From a checkpoint of a small transformer trained on Wikipedia: tied embeddings.
Each number is 200 + 40 x the weight over its row's rms, rounded and kept within 0 to 999. Layers, rows and columns count from 0. The size before them is the row's rms in percent of the matrix's.

# v: layer 6 attention value, 64x64, rms 0.131, rows 47-57, columns 0-63
# o: layer 6 attention output (transposed), 64x64, rms 0.133, rows 47-56, columns 0-63
v47,111,207,209,254,140,196,158,212,145,224,152,231,250,223,147,262,275,219,234,217,187,154,246,184,205,199,92,258,176,239,183,186,175,163,173,204,140,236,179,231,184,277,245,181,261,172,186,205,204,224,176,175,130,279,254,203,197,223,257,178,230,184,193,184,139
o47,118,237,193,153,222,171,232,251,207,183,183,207,97,154,239,256,162,232,193,209,191,247,153,145,206,223,209,186,213,217,261,206,143,213,266,203,268,172,278,148,217,192,127,169,194,235,180,236,235,214,269,195,204,244,270,214,228,145,164,118,233,247,222,182,191
v48,101,262,215,182,182,157,177,220,156,173,227,180,233,243,289,168,158,229,219,130,219,221,249,240,146,193,155,189,191,206,159,233,130,167,134,184,193,140,253,274,197,142,260,274,149,222,192,169,168,202,197,278,258,189,160,207,146,200,249,179,191,215,225,195,218
o48,089,159,176,182,221,216,209,267,215,170,225,200,260,234,122,203,182,211,267,320,275,207,201,157,218,135,276,181,182,195,191,181,229,204,243,255,243,181,188,160,257,172,229,192,153,116,207,275,214,191,197,189,219,217,229,170,222,166,219,271,240,188,178,227,171
v49,101,333,241,218,220,191,165,193,184,231,202,197,148,212,133,222,207,186,209,187,196,235,183,206,155,196,205,188,192,190,155,269,173,213,152,237,259,143,239,261,183,152,268,256,222,215,209,162,247,200,176,209,252,230,141,162,252,227,219,116,150,177,127,207,168
o49,104,136,127,174,228,253,187,216,192,201,225,220,146,211,179,232,194,156,289,218,260,239,208,183,202,209,185,213,109,176,217,197,223,124,214,151,196,172,231,229,105,176,159,170,157,236,172,239,234,232,237,227,169,154,224,193,84,269,183,195,209,213,224,221,174
v50,092,297,249,231,189,146,188,190,174,218,211,173,180,214,258,231,218,228,189,269,239,243,221,148,131,181,175,188,153,199,192,197,232,214,271,210,293,177,217,251,245,137,190,198,264,173,187,192,153,270,214,182,183,199,187,300,200,204,161,229,176,199,187,287,214
o50,100,140,202,254,168,260,254,251,169,217,149,205,217,215,181,194,196,150,225,200,149,185,174,281,201,301,155,213,195,213,163,194,133,213,93,221,215,213,152,197,213,171,188,151,175,151,152,235,238,174,245,230,213,237,218,188,183,244,257,212,250,253,122,217,188
v51,085,262,179,255,189,221,212,260,119,167,255,140,178,151,183,186,134,179,221,183,215,234,212,117,173,227,151,273,159,256,177,101,177,160,167,165,203,244,231,148,183,164,230,157,205,221,161,191,148,215,183,170,160,146,184,189,191,240,212,238,244,157,237,220,226
o51,099,164,241,287,199,197,223,254,261,196,191,176,162,256,212,138,246,196,167,241,132,133,142,229,287,154,179,157,248,197,251,220,187,215,211,186,241,211,213,255,228,267,187,223,210,133,197,239,218,208,192,224,158,248,161,213,242,199,234,212,244,278,154,207,247
v52,098,180,194,156,111,279,245,185,241,226,210,154,169,209,209,216,198,197,256,243,228,205,160,98,190,215,216,227,137,216,190,185,252,263,300,192,212,242,186,156,269,200,162,176,241,265,265,171,151,171,163,219,232,210,184,233,250,215,166,243,218,233,203,224,215
o52,101,183,210,313,273,170,164,239,175,179,168,130,224,183,216,200,193,216,160,169,91,196,201,291,208,216,192,196,188,212,161,231,187,190,108,196,223,226,189,203,305,164,221,203,217,196,190,166,139,242,211,191,265,148,191,200,130,214,215,250,217,211,217,189,189
v53,101,227,211,236,233,237,168,219,145,112,191,136,184,182,135,206,179,182,156,95,188,166,189,131,187,234,172,257,181,181,244,199,217,134,161,227,199,203,221,173,239,198,287,216,195,140,179,212,225,225,156,246,173,186,147,241,202,222,133,171,211,159,109,174,199
o53,105,144,164,154,234,119,241,201,204,177,282,231,205,159,208,215,204,178,229,210,196,211,152,131,233,194,135,194,262,175,241,174,208,171,214,161,156,195,177,217,119,228,150,235,233,197,175,223,210,177,220,221,121,153,198,241,239,181,169,163,159,301,262,133,178
v54,099,248,204,208,219,169,252,146,210,157,258,134,176,204,223,187,192,209,193,148,256,210,197,144,177,161,188,160,188,238,221,216,233,253,281,151,200,306,234,271,196,191,129,183,184,205,149,180,124,196,205,214,172,257,164,214,153,197,232,185,109,260,207,211,166
o54,089,202,174,182,217,230,229,289,204,137,111,212,229,173,198,258,186,166,222,215,133,201,188,243,252,223,234,253,224,231,172,206,257,260,99,242,200,200,151,203,232,210,225,175,295,173,238,199,244,233,225,201,209,229,190,214,188,188,184,273,198,151,128,172,148
v55,110,257,224,187,204,203,189,237,214,262,205,170,250,185,169,162,230,163,230,350,195,168,177,200,196,165,163,141,231,146,158,155,196,201,162,146,134,240,176,220,246,223,184,170,274,191,192,177,120,205,267,219,177,195,229,186,127,163,214,251,199,244,216,203,202
o55,107,187,186,327,220,194,239,211,217,224,117,182,134,191,203,130,170,195,182,149,162,245,159,214,175,197,229,184,145,215,255,230,170,260,171,225,228,197,174,195,309,157,213,209,186,174,190,203,228,234,188,141,214,260,195,202,204,199,285,244,188,120,219,219,186
v56,093,160,147,188,158,166,147,221,199,179,260,231,177,213,194,233,176,281,190,173,168,163,139,259,212,170,191,148,193,248,271,282,154,188,188,205,231,180,239,232,246,240,178,184,166,170,174,206,259,171,209,192,219,262,213,275,253,201,254,163,116,169,153,167,147
o56,113,251,202,84,207,227,233,112,190,207,212,208,237,199,201,301,247,174,210,223,234,209,217,194,237,214,174,222,118,163,171,174,188,208,234,224,198,144,210,173,86,203,199,178,219,292,232,208,202,179,217,192,134,142,219,177,142,182,167,154,183,208,202,198,157
v57,077,237,221,89,142,256,171,220,227,115,157,162,209,185,194,201,253,212,196,193,215,166,204,190,146,263,189,251,193,239,221,163,216,206,226,229,191,165,241,204,187,236,319,227,205,246,186,178,194,220,202,248,141,208,176,271,150,262,224,215,230,168,191,129,160